config.yaml
d_mlp: 768
norm_place: "pre"
positions: "rope"
tie_embeddings: false
init: "trunc"
init_std_qkv: 0.0395
init_std_up: 0.0395
lr_head: 0.0099
grad_clip: 2.0
Each number is 200 + 30 x the weight over its row's rms, rounded and kept within 0 to 999. Layers, rows and columns count from 0. The size before them is the row's rms in percent of the matrix's.

# down: layer 6 MLP down (transposed), 768x192, rms 0.596, rows 110-145, columns 0-95
# up: layer 6 MLP up, 768x192, rms 0.201, rows 111-146, columns 0-95
down110,099,193,258,218,135,206,199,111,174,173,184,201,228,209,170,222,157,196,260,182,199,226,171,219,182,208,178,173,207,168,178,198,263,191,199,166,159,225,153,206,225,206,215,217,176,210,201,233,236,151,191,204,174,270,195,171,211,183,174,219,185,231,220,213,146,146,188,245,138,228,201,177,177,185,203,196,195,200,226,183,183,231,214,244,186,134,194,232,149,197,197,192,126,225,234,138,198
up111,099,211,224,144,184,140,170,238,185,169,214,154,218,198,176,160,150,153,239,177,175,195,307,262,206,199,242,206,245,232,210,232,261,222,213,210,211,209,205,209,218,155,174,144,137,189,186,226,198,189,186,240,236,196,177,132,190,168,215,224,173,192,215,217,163,180,185,206,166,239,183,139,227,165,230,161,222,141,145,192,187,193,175,200,184,143,215,219,191,233,232,210,214,190,237,227,198
down111,099,207,184,182,216,161,225,206,179,181,220,197,153,202,160,221,184,171,211,209,134,161,140,237,221,170,152,218,249,220,182,234,208,195,223,227,256,166,210,185,200,190,141,166,199,156,170,198,177,179,171,204,194,178,210,205,181,230,186,244,171,234,213,218,178,132,180,209,176,271,220,191,241,208,210,148,189,188,142,153,182,157,233,207,225,196,189,197,168,200,212,244,221,194,179,263,205
up112,104,208,191,175,246,192,213,160,209,171,203,237,235,192,177,173,212,193,224,171,179,277,196,190,165,207,186,153,253,214,196,181,196,153,228,258,234,164,178,192,222,116,197,205,198,198,243,197,237,255,175,162,149,181,214,189,150,236,176,192,276,221,205,207,209,213,205,227,181,183,230,181,196,194,200,235,189,219,215,247,279,209,192,159,223,245,256,215,176,122,213,238,218,188,205,177,161
down112,106,195,177,178,222,231,198,186,232,179,200,231,215,162,208,178,166,173,240,193,146,226,194,194,205,141,193,226,221,180,145,252,214,204,266,183,216,146,246,147,210,187,222,234,173,212,259,251,206,186,154,172,137,189,237,240,223,194,203,153,227,229,181,173,210,186,218,194,159,189,228,164,166,174,171,209,194,198,202,226,209,241,193,186,187,244,264,216,215,103,207,193,196,254,233,118,191
up113,102,205,175,217,237,182,177,201,151,128,206,228,189,245,210,195,181,190,195,156,165,175,198,214,187,179,173,194,213,220,194,268,188,167,240,227,173,232,255,192,182,253,207,264,224,146,179,221,224,216,228,217,196,154,259,217,166,196,200,281,237,210,192,210,241,262,238,177,207,189,251,222,194,173,208,221,173,141,212,221,193,184,180,185,137,203,183,152,174,223,178,166,205,244,187,161,170
down113,104,190,162,179,209,200,221,231,146,142,157,208,187,192,231,202,195,211,189,196,183,226,207,200,218,164,188,246,182,204,210,154,133,197,214,228,163,211,229,158,151,206,206,227,202,218,143,203,153,198,206,207,200,208,231,186,237,213,216,231,204,176,220,184,260,226,266,205,205,177,191,226,193,264,204,219,239,174,170,242,253,238,210,233,162,221,177,186,176,239,285,214,146,268,161,187,169
up114,115,180,191,157,168,182,197,161,211,176,257,251,197,141,295,220,159,172,180,224,223,207,279,195,154,178,199,200,182,209,179,195,175,216,170,205,182,154,215,167,211,224,256,218,177,237,237,222,167,137,166,197,157,176,223,178,181,191,200,218,224,239,247,252,158,204,203,224,218,209,207,171,189,176,264,217,194,199,212,223,196,225,207,194,206,253,204,167,141,164,221,211,190,253,192,262,231
down114,110,220,215,212,184,219,231,184,216,118,279,229,186,153,231,222,148,223,150,237,168,216,196,232,187,160,234,127,198,167,199,238,192,182,200,197,236,164,200,196,192,182,201,256,200,181,203,186,168,144,152,189,185,215,220,177,189,235,214,237,228,214,250,230,139,198,161,234,176,151,196,205,204,204,208,193,145,182,237,253,210,195,221,266,166,216,212,133,133,173,206,158,198,206,209,212,227
up115,107,177,223,179,273,191,192,176,207,199,212,198,164,262,233,292,159,232,189,193,246,189,204,181,202,197,251,166,226,216,185,205,203,200,194,186,176,241,191,210,176,177,148,168,181,217,172,192,244,165,167,230,158,190,154,217,203,216,249,213,166,226,218,193,242,235,190,197,235,191,213,189,206,193,221,241,215,216,226,178,130,122,170,203,193,216,231,185,205,212,173,194,190,216,206,218,179
down115,110,170,213,194,196,167,198,231,182,208,238,180,202,265,215,224,155,202,214,242,233,142,228,142,188,184,206,198,222,181,186,213,246,222,176,180,193,205,269,200,247,218,170,162,185,194,185,221,185,201,207,242,215,190,212,260,200,215,177,195,180,286,163,257,255,171,159,183,200,196,204,175,167,190,219,245,232,211,167,152,175,205,165,257,205,231,225,218,226,244,172,224,213,206,207,260,191
up116,103,162,177,215,213,203,191,193,252,162,211,156,221,218,183,212,231,182,179,170,197,222,184,221,192,183,196,167,128,240,193,199,154,211,227,216,216,218,222,191,188,153,168,198,241,232,254,168,187,229,221,261,204,176,177,215,210,198,210,202,228,187,229,141,173,190,260,220,186,209,211,221,200,149,213,212,182,229,177,209,196,206,180,228,193,148,192,192,199,98,168,225,199,190,173,177,189
down116,097,174,188,194,196,209,240,155,169,173,197,205,249,202,173,217,174,158,253,179,212,147,210,201,177,169,206,192,173,205,168,189,185,237,166,205,227,213,228,198,200,191,236,206,208,181,192,217,184,205,231,206,291,215,268,241,225,255,256,167,226,163,157,178,232,190,206,205,151,168,211,148,191,182,215,240,178,255,201,189,195,183,175,184,263,151,202,198,224,192,162,187,224,223,155,219,196
up117,101,211,172,176,187,209,147,173,163,224,203,201,175,173,168,199,269,246,222,201,187,218,198,210,206,231,228,182,246,191,186,229,263,169,228,144,154,149,189,185,237,181,190,220,187,185,177,186,205,202,195,246,186,196,172,197,185,204,146,214,166,205,210,141,203,203,176,201,196,199,167,196,200,195,209,177,260,227,202,186,175,173,157,139,247,197,206,237,240,215,217,195,187,153,193,238,206
down117,103,212,179,169,214,182,208,206,129,222,212,217,193,219,213,200,224,273,185,230,181,180,177,180,190,223,201,154,166,217,210,209,236,194,249,223,209,147,198,172,232,215,163,245,206,177,173,233,197,215,187,233,180,194,147,195,139,181,180,206,147,233,254,133,163,212,221,192,195,241,179,246,204,203,238,224,250,229,222,207,187,185,109,173,248,197,186,206,221,191,202,206,177,210,232,223,206
up118,099,220,203,159,174,127,126,168,214,179,242,188,229,171,226,206,196,195,171,202,216,184,187,202,161,227,214,173,222,183,250,158,216,188,218,185,159,164,168,180,205,211,154,205,237,180,195,228,176,205,197,198,240,253,177,183,210,188,248,223,226,201,188,217,211,220,200,221,169,174,170,233,165,171,186,161,208,189,163,241,209,184,221,176,164,186,226,220,162,224,204,175,259,174,181,202,205
down118,101,197,222,168,191,154,112,164,184,210,228,187,194,222,239,235,178,169,176,210,240,192,216,209,222,187,196,245,167,202,170,209,168,192,183,190,149,209,183,185,262,270,173,207,264,142,183,208,212,197,186,226,212,207,199,212,231,174,217,270,278,227,207,217,236,220,202,225,217,171,172,235,186,172,200,175,222,195,206,209,227,185,230,183,201,205,208,259,213,245,196,191,220,177,123,191,204
up119,097,228,196,216,217,207,240,201,202,166,238,198,202,210,181,172,172,238,153,199,223,194,250,209,200,243,186,237,223,197,170,206,221,222,228,199,174,197,175,218,199,157,197,157,206,225,213,171,226,152,231,221,227,196,205,238,224,261,184,192,261,212,172,167,197,234,192,235,204,181,225,168,214,201,211,231,184,224,166,155,248,190,195,197,210,140,256,192,158,132,187,182,136,192,220,179,199
down119,100,228,211,206,216,287,222,201,229,196,167,174,171,202,206,147,183,251,207,152,234,202,243,149,176,244,183,217,233,236,216,207,235,219,149,226,164,116,177,192,207,195,215,210,209,178,172,187,191,234,196,214,186,211,170,243,212,231,198,233,199,174,197,199,231,260,207,234,130,253,217,259,198,168,175,244,216,223,184,161,205,225,197,172,169,178,243,245,201,202,252,176,218,185,248,187,206
up120,104,224,251,192,189,183,252,249,209,181,219,185,185,182,208,187,177,218,225,233,216,219,256,149,211,179,261,180,193,230,231,189,211,177,246,172,175,141,194,213,200,162,170,182,188,205,127,170,191,134,206,196,252,226,190,166,205,236,164,210,180,204,222,212,218,198,254,167,190,226,194,186,202,177,199,213,267,213,199,189,186,186,160,194,181,217,246,181,215,188,172,256,241,228,130,171,176
down120,105,179,228,244,193,213,198,240,246,250,164,187,222,201,214,260,151,248,228,219,214,176,210,141,181,140,227,199,211,201,250,165,174,219,222,181,197,134,220,228,217,145,158,194,189,206,187,182,121,129,184,161,231,231,223,182,182,208,144,199,197,177,235,248,176,202,232,164,177,207,210,206,236,178,240,202,197,203,167,189,223,222,192,191,189,233,246,184,200,218,170,216,215,183,181,196,219
up121,095,214,228,225,160,210,150,218,198,225,193,219,164,198,261,211,198,195,186,188,210,194,201,195,242,184,214,204,216,213,236,232,212,219,184,168,186,163,168,265,217,216,149,167,171,205,206,202,272,218,170,189,161,202,197,214,192,158,172,207,228,270,195,187,241,262,161,195,185,279,191,191,169,200,128,223,176,176,181,176,208,181,191,194,206,198,205,226,164,211,158,190,233,214,139,218,221
down121,098,268,158,209,211,247,186,256,179,204,229,194,216,250,191,209,207,187,180,213,215,207,193,170,204,199,175,239,190,218,229,191,207,251,142,194,232,236,209,197,206,174,221,225,200,161,124,215,255,207,143,159,201,214,257,213,220,164,231,246,176,223,212,197,207,209,226,183,184,191,190,229,158,159,175,274,226,201,183,147,218,188,135,212,151,205,168,215,181,209,201,175,163,196,195,237,166
up122,094,209,176,212,240,202,168,218,152,193,245,160,164,223,137,231,176,250,245,185,205,173,227,214,190,212,188,213,222,221,196,177,197,142,181,205,162,209,223,180,208,184,218,187,206,210,205,150,205,182,188,229,185,224,174,220,175,249,185,201,196,177,199,191,183,206,191,231,184,215,125,196,186,197,202,197,189,186,188,195,159,213,174,159,157,248,206,162,174,201,228,233,195,174,172,178,148
down122,095,207,207,188,256,229,189,199,196,189,222,236,156,180,154,230,202,243,201,193,190,211,199,228,189,237,187,246,173,193,144,170,214,211,195,189,193,239,227,121,187,210,196,232,260,234,190,198,188,178,186,219,168,223,191,247,215,204,201,228,221,189,205,189,203,242,198,200,195,212,190,223,177,235,237,241,187,149,224,212,171,205,173,229,163,212,198,206,229,222,255,187,196,183,210,162,168
up123,098,186,228,202,210,153,210,234,190,211,218,167,199,197,188,214,175,187,227,155,201,231,182,189,184,201,213,166,220,257,231,156,194,241,207,205,229,128,185,119,221,182,151,176,152,200,230,174,198,208,213,216,219,125,174,189,151,179,225,206,186,218,200,206,229,246,193,196,202,179,163,249,144,255,137,173,173,156,181,232,155,184,183,202,207,188,216,205,176,263,157,171,165,281,180,179,211
down123,094,210,204,261,202,208,179,265,206,162,205,233,177,168,168,232,159,202,239,248,234,209,206,174,211,182,180,200,228,283,210,188,229,191,189,217,212,113,199,184,154,221,175,211,216,162,231,189,213,241,186,209,191,158,198,161,209,216,219,192,236,165,216,226,262,141,195,177,217,184,224,225,164,184,183,222,188,204,149,194,119,202,193,197,243,196,188,194,197,272,202,169,199,244,124,210,192
up124,096,138,227,198,190,165,147,192,169,212,183,162,285,187,240,223,200,192,239,211,222,213,182,211,206,229,246,174,170,182,172,205,168,167,215,167,217,143,197,235,179,183,186,231,206,180,217,215,190,202,225,210,209,174,220,235,216,181,192,217,221,155,189,172,168,204,170,219,219,182,249,199,205,197,161,239,183,128,207,180,237,235,275,264,192,196,202,218,207,189,222,190,161,187,216,203,215
down124,093,192,192,183,164,187,163,146,194,270,148,192,271,202,219,181,196,195,161,178,212,216,126,242,226,196,234,203,187,192,120,201,169,158,231,247,224,186,229,188,153,123,178,195,161,219,187,237,205,185,234,196,147,171,216,166,183,163,189,200,180,205,197,202,189,219,250,185,173,196,250,235,231,207,181,221,220,157,204,200,210,271,207,191,208,187,191,206,197,170,224,250,160,166,196,230,235
up125,087,200,214,217,198,191,203,135,179,180,206,196,220,213,239,211,161,231,236,203,249,189,192,200,194,243,215,188,201,209,171,142,117,187,166,188,202,181,207,216,194,168,106,188,184,236,229,173,172,213,195,225,190,214,162,199,158,173,218,197,233,186,260,199,185,237,213,222,250,192,248,239,175,209,242,186,196,191,232,282,205,212,258,192,217,169,108,179,187,143,164,215,228,201,237,158,185
down125,088,146,195,252,204,106,212,173,194,173,235,179,190,187,236,180,204,234,203,241,180,170,186,216,227,216,166,194,188,208,190,205,194,164,242,199,265,200,246,231,177,220,155,256,195,191,198,172,151,240,175,218,160,226,177,215,239,198,182,239,182,213,192,217,225,231,204,181,194,188,254,160,234,170,248,240,182,186,212,212,209,214,239,186,172,157,211,203,223,207,239,205,191,170,273,190,205
up126,118,168,199,205,235,188,178,189,233,216,214,200,151,192,145,226,180,290,234,205,177,180,155,227,235,204,172,202,204,171,228,217,191,290,201,173,200,206,159,228,223,166,173,194,194,131,177,165,184,145,228,211,205,142,255,244,198,163,231,172,211,236,212,208,204,161,162,193,147,209,153,236,224,247,155,212,233,199,191,178,178,184,149,209,175,197,214,194,174,171,144,242,198,189,216,200,218
down126,115,215,211,214,228,219,191,246,225,201,197,195,178,224,177,207,166,263,197,221,186,147,193,214,219,183,168,189,207,185,187,241,171,277,221,180,243,201,200,200,181,201,188,168,146,209,209,185,189,120,241,173,227,189,242,214,239,200,214,182,233,252,236,195,179,186,151,219,156,214,207,255,203,221,176,210,243,202,224,182,193,155,198,215,209,188,181,206,191,215,120,243,204,201,218,231,198
up127,106,171,180,172,151,191,212,219,116,169,233,188,173,187,195,171,193,204,199,234,155,197,149,188,261,193,188,140,218,214,244,213,204,202,170,193,218,173,178,213,144,164,140,141,161,268,193,226,204,196,155,179,201,225,201,244,190,181,207,259,202,216,261,182,173,197,164,183,207,239,211,152,199,199,200,207,214,207,190,196,198,192,177,188,240,221,231,184,208,167,168,200,172,225,153,206,173
down127,106,203,174,207,190,211,209,224,192,156,216,173,218,193,210,183,196,230,209,216,191,180,142,215,257,163,197,173,166,230,223,239,165,190,217,188,191,182,174,227,232,177,187,136,186,240,167,216,150,167,226,164,210,265,239,239,222,244,195,274,172,197,227,161,186,178,147,217,255,228,203,156,155,206,209,238,216,179,183,200,223,160,230,199,233,213,166,168,225,192,186,182,170,208,153,238,178
up128,103,213,168,187,234,164,211,204,206,215,231,149,166,216,228,238,184,177,166,196,164,180,174,187,202,179,178,230,214,191,252,262,155,190,225,182,170,204,218,178,190,222,198,168,189,200,197,190,149,171,187,180,283,142,225,216,181,209,200,146,216,226,200,178,218,215,201,172,200,243,253,208,187,161,148,162,224,214,160,205,181,173,213,231,218,227,192,229,197,227,222,142,215,192,237,213,249
down128,106,201,186,191,232,213,210,179,191,240,248,221,153,256,226,221,177,212,186,228,189,199,139,210,179,154,209,224,222,171,194,230,214,220,216,165,188,195,232,203,189,204,215,184,170,219,251,167,166,245,140,212,195,189,235,184,196,166,204,148,179,216,205,169,232,179,182,172,209,207,238,256,191,195,167,179,184,216,209,152,195,232,251,211,240,218,186,219,191,213,180,101,159,199,200,197,182
up129,100,236,229,236,182,202,227,237,197,177,204,174,206,209,132,223,222,183,232,173,195,187,193,122,194,178,188,145,183,163,168,204,132,173,126,175,161,188,203,232,251,205,141,203,210,188,232,191,224,187,202,173,193,195,156,166,248,242,195,208,172,201,218,154,214,204,187,151,173,196,202,154,180,194,212,216,204,185,175,210,161,202,249,176,236,213,204,234,225,150,180,233,216,253,210,223,211
down129,098,195,190,209,240,171,199,204,217,145,192,213,212,160,173,236,199,217,209,147,192,170,238,165,163,185,218,138,225,172,197,177,176,171,152,167,177,172,222,166,264,153,170,227,167,200,224,192,201,222,224,155,199,195,147,181,184,192,223,187,247,196,192,128,280,174,211,141,191,213,230,194,191,220,214,186,221,223,183,185,190,185,202,235,239,202,212,219,215,181,185,243,198,239,198,240,257
up130,098,223,224,169,186,164,228,197,193,155,210,182,200,197,230,185,242,199,262,173,236,234,117,226,176,255,239,253,189,211,199,227,243,219,185,214,249,204,206,192,133,230,166,164,174,162,209,197,214,214,247,204,230,213,234,184,226,218,193,221,251,238,172,190,202,231,172,164,221,152,202,227,217,204,186,197,179,237,198,177,195,212,173,230,220,201,208,215,188,219,214,161,237,186,182,173,168
down130,093,208,193,196,149,191,298,221,170,205,232,173,238,243,143,153,206,213,217,242,206,226,115,167,201,138,196,206,171,231,189,195,186,184,207,230,240,229,193,181,204,162,230,211,235,163,207,216,178,170,207,195,254,191,182,212,216,148,180,234,220,239,197,228,166,247,205,207,212,168,195,204,182,195,173,177,168,227,151,181,231,248,227,151,262,250,191,216,190,194,227,219,175,179,165,194,197
up131,109,170,212,201,193,266,188,186,186,182,214,213,206,201,197,263,139,197,193,191,204,233,210,202,210,202,187,177,191,202,229,156,154,175,204,202,167,194,131,213,236,212,245,104,193,235,204,215,205,236,244,189,174,186,180,174,221,210,181,233,158,238,125,235,166,182,264,196,209,191,229,223,238,202,187,220,181,216,228,223,214,184,220,218,218,203,206,194,192,204,236,192,216,189,186,226,146
down131,108,179,182,208,185,246,177,165,175,184,200,146,214,198,182,221,192,220,200,210,209,232,218,220,208,127,190,203,212,164,220,177,161,213,191,253,195,202,164,199,213,182,213,82,173,226,267,235,214,223,230,178,237,164,213,188,241,209,185,212,169,243,156,231,194,172,220,184,260,260,243,155,224,185,227,259,159,219,195,188,215,221,208,273,224,163,185,209,160,215,245,251,212,193,223,189,169
up132,099,173,236,168,160,160,201,224,221,210,165,181,184,234,194,240,226,172,220,219,191,205,197,210,216,225,180,161,204,241,193,210,189,228,215,185,183,253,231,142,174,201,197,211,210,205,191,154,193,224,233,228,215,220,206,250,207,204,202,196,186,235,221,197,208,196,214,179,272,185,192,143,206,188,199,238,206,192,234,218,205,144,193,249,159,141,203,177,167,197,228,179,208,201,189,243,159
down132,101,200,155,189,176,257,156,155,215,211,206,240,194,200,193,217,212,195,189,146,176,195,172,238,202,205,135,208,211,233,179,193,233,262,174,173,252,260,222,198,222,200,242,193,207,213,260,129,195,177,220,256,185,206,237,232,165,186,226,176,203,239,218,216,197,239,196,173,215,200,212,171,251,184,259,201,260,244,217,144,229,192,227,195,199,206,199,174,182,207,216,202,205,229,222,247,180
up133,101,201,181,208,229,222,220,195,173,162,176,211,212,181,222,192,176,226,220,225,192,204,183,262,249,185,277,124,183,224,197,190,202,177,221,202,165,177,173,208,198,169,206,162,182,223,209,250,192,197,197,259,213,238,205,242,233,178,132,242,227,199,196,244,209,228,250,211,233,217,238,218,193,178,171,180,205,189,200,188,211,185,204,148,221,149,229,254,138,159,198,239,202,222,217,188,211
down133,104,266,170,219,221,227,183,155,177,203,162,227,218,175,229,177,160,219,229,206,221,218,173,218,244,159,233,153,153,171,212,220,205,194,227,212,151,193,214,179,180,158,200,197,196,257,224,234,186,188,194,187,151,209,219,194,218,183,176,188,260,146,211,241,192,187,198,187,190,215,224,221,201,209,238,263,144,222,189,195,213,155,188,124,224,189,181,239,146,180,252,208,191,187,215,249,206
up134,099,220,187,205,172,149,195,209,224,179,189,263,222,241,216,227,247,192,255,201,253,247,233,181,214,190,174,177,236,191,150,193,166,149,160,200,192,232,179,183,141,236,211,185,225,196,209,189,200,248,234,166,212,204,164,174,121,181,227,164,216,213,168,166,213,192,184,226,168,188,195,181,168,208,175,233,146,200,199,186,202,261,153,199,199,223,194,241,156,243,155,272,129,254,156,212,172
down134,098,200,200,206,247,140,149,230,231,208,193,243,239,216,234,191,242,216,185,206,249,257,243,206,217,210,199,225,243,195,147,104,222,137,186,191,157,254,203,254,188,253,206,184,211,152,182,174,196,249,203,189,216,216,160,220,194,180,229,164,173,139,212,202,187,204,180,227,244,131,155,182,215,181,230,244,198,198,165,179,183,185,225,254,209,215,162,197,184,226,168,202,175,250,155,229,236
up135,091,188,186,188,201,213,212,249,185,223,189,210,182,238,218,213,190,232,246,173,204,198,163,214,215,165,189,207,215,207,185,227,250,196,186,177,194,213,185,169,213,217,234,252,236,211,181,207,134,260,248,190,192,183,181,225,207,173,170,192,215,245,191,177,187,245,198,248,207,201,187,212,203,210,183,236,176,201,182,187,214,214,152,231,219,245,203,246,157,215,185,158,250,198,218,199,205
down135,094,226,224,181,198,222,210,244,260,243,222,200,240,242,238,260,210,213,234,188,193,189,198,215,174,152,228,198,186,175,189,194,223,182,203,206,195,197,163,172,207,189,235,196,187,203,195,157,183,157,245,207,189,201,194,168,197,146,262,188,258,151,196,213,198,183,192,224,170,225,188,169,222,185,212,244,242,190,294,170,226,175,168,226,173,236,223,163,145,248,150,192,197,191,183,216,174
up136,092,253,208,174,176,220,225,190,203,242,250,183,195,264,172,223,256,202,108,196,226,226,208,195,219,219,151,166,213,236,214,157,216,238,199,218,232,188,174,169,134,211,217,209,167,235,163,176,201,198,204,261,216,196,201,175,185,175,190,218,233,240,217,238,175,197,194,226,192,201,147,285,232,191,230,122,196,207,270,254,231,238,169,198,157,214,174,205,252,186,252,198,188,191,126,216,207
down136,092,187,205,181,180,208,237,181,235,256,203,163,140,266,191,195,209,219,133,193,206,246,153,171,223,226,198,202,218,243,202,173,229,189,206,209,234,226,173,253,188,241,190,154,202,209,150,180,169,198,200,244,223,209,184,244,243,194,160,197,170,227,130,230,204,180,174,232,191,186,224,198,177,235,192,162,189,255,231,260,152,242,141,238,221,200,214,227,170,225,246,163,181,213,178,181,234
up137,113,197,236,213,143,228,174,239,193,168,163,225,170,218,238,171,253,131,230,232,173,231,227,225,180,260,166,198,174,160,168,202,179,154,188,203,192,228,203,208,178,232,174,181,227,177,158,176,200,178,181,182,202,221,131,193,161,253,181,155,208,182,156,154,178,178,192,213,213,193,207,193,204,194,188,189,176,234,237,215,169,212,184,158,180,217,214,132,198,181,172,189,224,211,225,200,176
down137,109,188,212,246,188,199,176,243,226,156,207,179,213,250,167,167,204,177,173,239,205,164,225,166,189,215,151,209,167,167,160,145,220,219,153,201,188,193,217,119,215,238,235,165,173,206,166,138,209,251,131,128,258,247,165,218,192,197,182,146,232,195,202,163,190,219,194,223,170,196,223,176,215,154,198,209,201,213,217,183,166,178,211,164,180,231,191,123,169,217,144,164,213,223,182,189,169
up138,097,224,237,210,187,186,193,248,208,151,201,201,207,216,224,229,138,220,204,196,196,247,181,191,226,189,175,202,208,223,253,194,199,205,244,137,214,198,215,256,255,233,139,193,268,216,220,211,159,205,233,183,210,264,152,198,181,240,162,197,206,208,218,201,246,196,218,218,190,260,127,216,251,256,207,222,199,224,178,188,238,183,144,187,220,226,182,207,179,173,198,237,209,252,230,184,245
down138,099,189,241,208,240,165,249,249,197,189,193,209,198,183,245,178,167,192,253,235,196,188,203,197,166,202,180,189,192,216,171,180,178,190,211,144,217,257,242,203,230,237,147,228,191,241,263,226,205,204,166,163,207,177,225,202,211,192,187,223,170,201,191,202,210,174,209,243,235,216,178,148,222,226,188,185,113,220,189,168,190,191,146,161,253,250,195,199,208,173,199,185,182,171,185,187,196
up139,097,221,185,183,170,219,229,154,236,169,230,150,207,218,184,165,205,150,237,167,240,162,235,227,203,184,249,146,200,205,196,194,171,208,234,201,225,196,218,215,243,221,209,210,192,182,150,207,153,203,246,156,186,246,226,190,243,239,188,248,162,207,165,219,163,243,196,181,174,251,221,233,159,237,205,189,166,218,198,184,190,255,243,246,194,211,156,200,188,220,202,234,212,226,200,196,172
down139,098,199,189,161,137,194,216,171,202,199,213,162,191,208,237,176,184,138,220,249,241,214,200,187,180,166,237,185,217,160,186,209,145,219,250,178,215,210,208,194,248,228,238,174,191,142,125,195,182,199,232,194,171,237,237,182,203,189,199,216,215,225,176,145,199,231,204,180,172,194,156,229,143,242,226,243,209,208,146,222,185,207,231,237,200,225,141,172,207,211,180,240,233,230,136,206,220
up140,091,195,163,184,190,189,199,158,220,166,208,168,183,237,161,203,231,184,154,205,206,189,201,199,190,193,213,229,252,310,258,195,208,180,188,176,204,185,241,185,172,234,240,240,215,221,270,133,173,223,217,232,111,208,202,200,184,168,199,243,186,256,180,159,173,208,202,168,216,246,191,219,202,192,192,252,194,205,186,271,196,178,204,231,165,208,178,157,158,177,213,245,220,259,217,206,189
down140,092,183,163,194,173,233,205,187,204,241,158,136,219,177,138,240,202,179,169,207,207,190,194,237,220,218,180,195,251,197,177,187,223,235,182,193,194,189,197,158,137,229,224,239,207,258,254,147,153,191,192,226,236,208,144,223,230,195,209,259,197,256,194,225,209,216,196,211,203,237,248,241,191,218,236,129,201,237,258,218,211,216,227,235,147,233,188,197,192,167,216,229,212,215,189,181,248
up141,102,193,238,156,212,262,204,172,165,190,171,175,188,137,218,259,201,294,210,191,220,196,154,197,211,178,256,246,159,213,160,214,228,226,206,209,203,183,200,175,214,164,243,135,205,226,161,186,255,199,225,218,167,165,220,194,217,212,182,171,225,250,206,182,220,195,180,216,188,206,188,203,242,196,199,166,199,224,171,228,226,136,231,214,233,196,230,198,163,179,229,137,230,207,230,219,210
down141,101,229,183,209,177,181,203,242,230,191,163,199,214,165,214,194,196,276,193,189,232,284,190,162,210,199,214,205,192,173,154,217,230,196,185,187,186,169,195,158,172,153,199,154,188,193,184,244,230,192,205,209,154,179,207,236,248,182,210,224,227,239,209,193,159,180,150,246,165,199,174,198,194,217,248,189,225,164,205,216,191,147,231,183,243,189,202,168,182,143,217,163,272,185,232,258,200
up142,104,160,189,194,198,188,100,230,197,160,184,166,217,180,222,212,190,186,187,112,179,235,206,205,231,202,206,168,207,237,161,204,177,192,186,185,169,136,156,196,185,206,223,179,168,212,212,266,183,190,154,206,250,169,224,238,216,204,165,194,165,149,213,196,185,226,227,194,165,184,201,159,202,194,169,220,182,205,213,188,233,187,216,230,129,274,192,239,206,192,222,159,253,213,202,159,237
down142,101,144,212,192,224,153,175,247,215,162,201,161,247,176,181,202,146,244,172,160,243,237,191,182,216,194,191,185,194,203,197,183,207,212,196,205,189,171,152,227,167,181,230,186,200,205,195,209,180,222,104,201,198,194,192,245,214,215,142,146,176,151,208,143,187,195,240,203,155,191,189,169,243,201,214,250,195,199,199,195,170,252,185,228,173,209,189,203,232,172,153,151,183,175,183,157,232
up143,099,221,281,220,157,186,159,214,197,182,211,221,154,210,210,159,204,129,215,198,207,221,229,168,215,223,182,193,159,208,230,221,166,222,233,189,187,216,168,230,229,248,230,250,235,193,163,224,221,192,231,214,204,230,238,195,189,224,199,209,217,177,199,224,225,162,226,168,221,171,162,223,191,177,152,202,165,174,197,255,194,198,189,188,199,219,205,161,145,199,185,201,201,219,251,203,169
down143,099,244,257,211,175,235,172,179,208,237,196,200,165,196,189,202,189,216,215,146,183,190,236,176,243,224,179,211,241,158,247,165,184,183,203,230,207,236,202,191,207,208,224,240,173,239,227,211,200,167,212,160,221,172,240,198,216,181,175,253,177,215,231,190,228,170,236,210,160,173,231,217,224,144,148,217,162,211,230,193,199,159,191,166,265,207,145,172,174,179,181,141,264,226,197,134,191
up144,103,182,211,241,173,173,179,186,243,191,199,193,217,147,193,208,187,183,230,198,181,208,215,211,192,199,198,146,192,228,190,211,192,139,219,154,250,150,182,150,212,220,182,201,227,179,158,231,189,212,223,165,165,174,200,162,190,164,151,181,170,197,226,197,132,248,198,161,260,195,214,173,195,246,176,133,220,219,182,187,224,188,168,133,181,236,231,197,237,169,147,193,229,207,205,229,190
down144,106,245,214,242,174,188,180,203,243,181,198,181,227,185,246,156,194,159,216,215,209,199,170,187,209,163,219,215,137,192,198,153,178,168,204,227,236,167,194,150,234,181,196,234,267,188,180,254,201,177,201,179,186,133,249,136,198,209,167,199,212,171,167,220,232,199,258,166,243,178,223,222,194,199,180,179,187,217,211,196,227,209,195,222,236,215,186,163,192,202,170,189,214,190,228,263,241
up145,103,185,190,222,176,199,241,202,177,194,165,185,191,160,185,198,178,169,254,185,206,160,213,211,234,238,152,222,206,224,214,202,157,260,239,196,166,189,220,220,249,210,152,231,196,151,211,236,212,240,210,209,225,220,229,223,194,197,240,183,206,208,145,240,169,182,175,234,252,181,184,221,215,190,208,110,185,184,207,207,156,182,208,199,200,194,186,238,174,206,177,193,190,205,176,165,156
down145,099,180,158,214,221,236,228,222,150,181,220,215,207,155,179,199,172,173,221,205,185,230,150,163,230,218,182,204,199,205,225,202,199,190,193,157,160,174,199,257,203,191,155,192,194,143,183,245,204,243,151,223,191,170,198,171,194,177,170,174,258,236,187,163,158,189,190,207,201,206,182,227,211,161,169,178,214,234,204,237,128,230,222,228,253,218,194,174,181,232,197,179,179,153,199,208,172
up146,100,189,196,259,211,215,197,166,153,184,230,195,246,165,219,145,154,194,165,173,212,212,219,238,157,255,186,232,198,239,248,132,226,186,182,185,235,249,219,208,207,198,200,182,237,231,226,146,200,217,211,173,179,160,221,215,235,213,205,224,192,194,202,187,209,109,201,208,169,255,187,162,176,245,214,186,208,167,158,251,233,186,245,180,269,208,154,250,187,150,176,225,122,206,179,256,200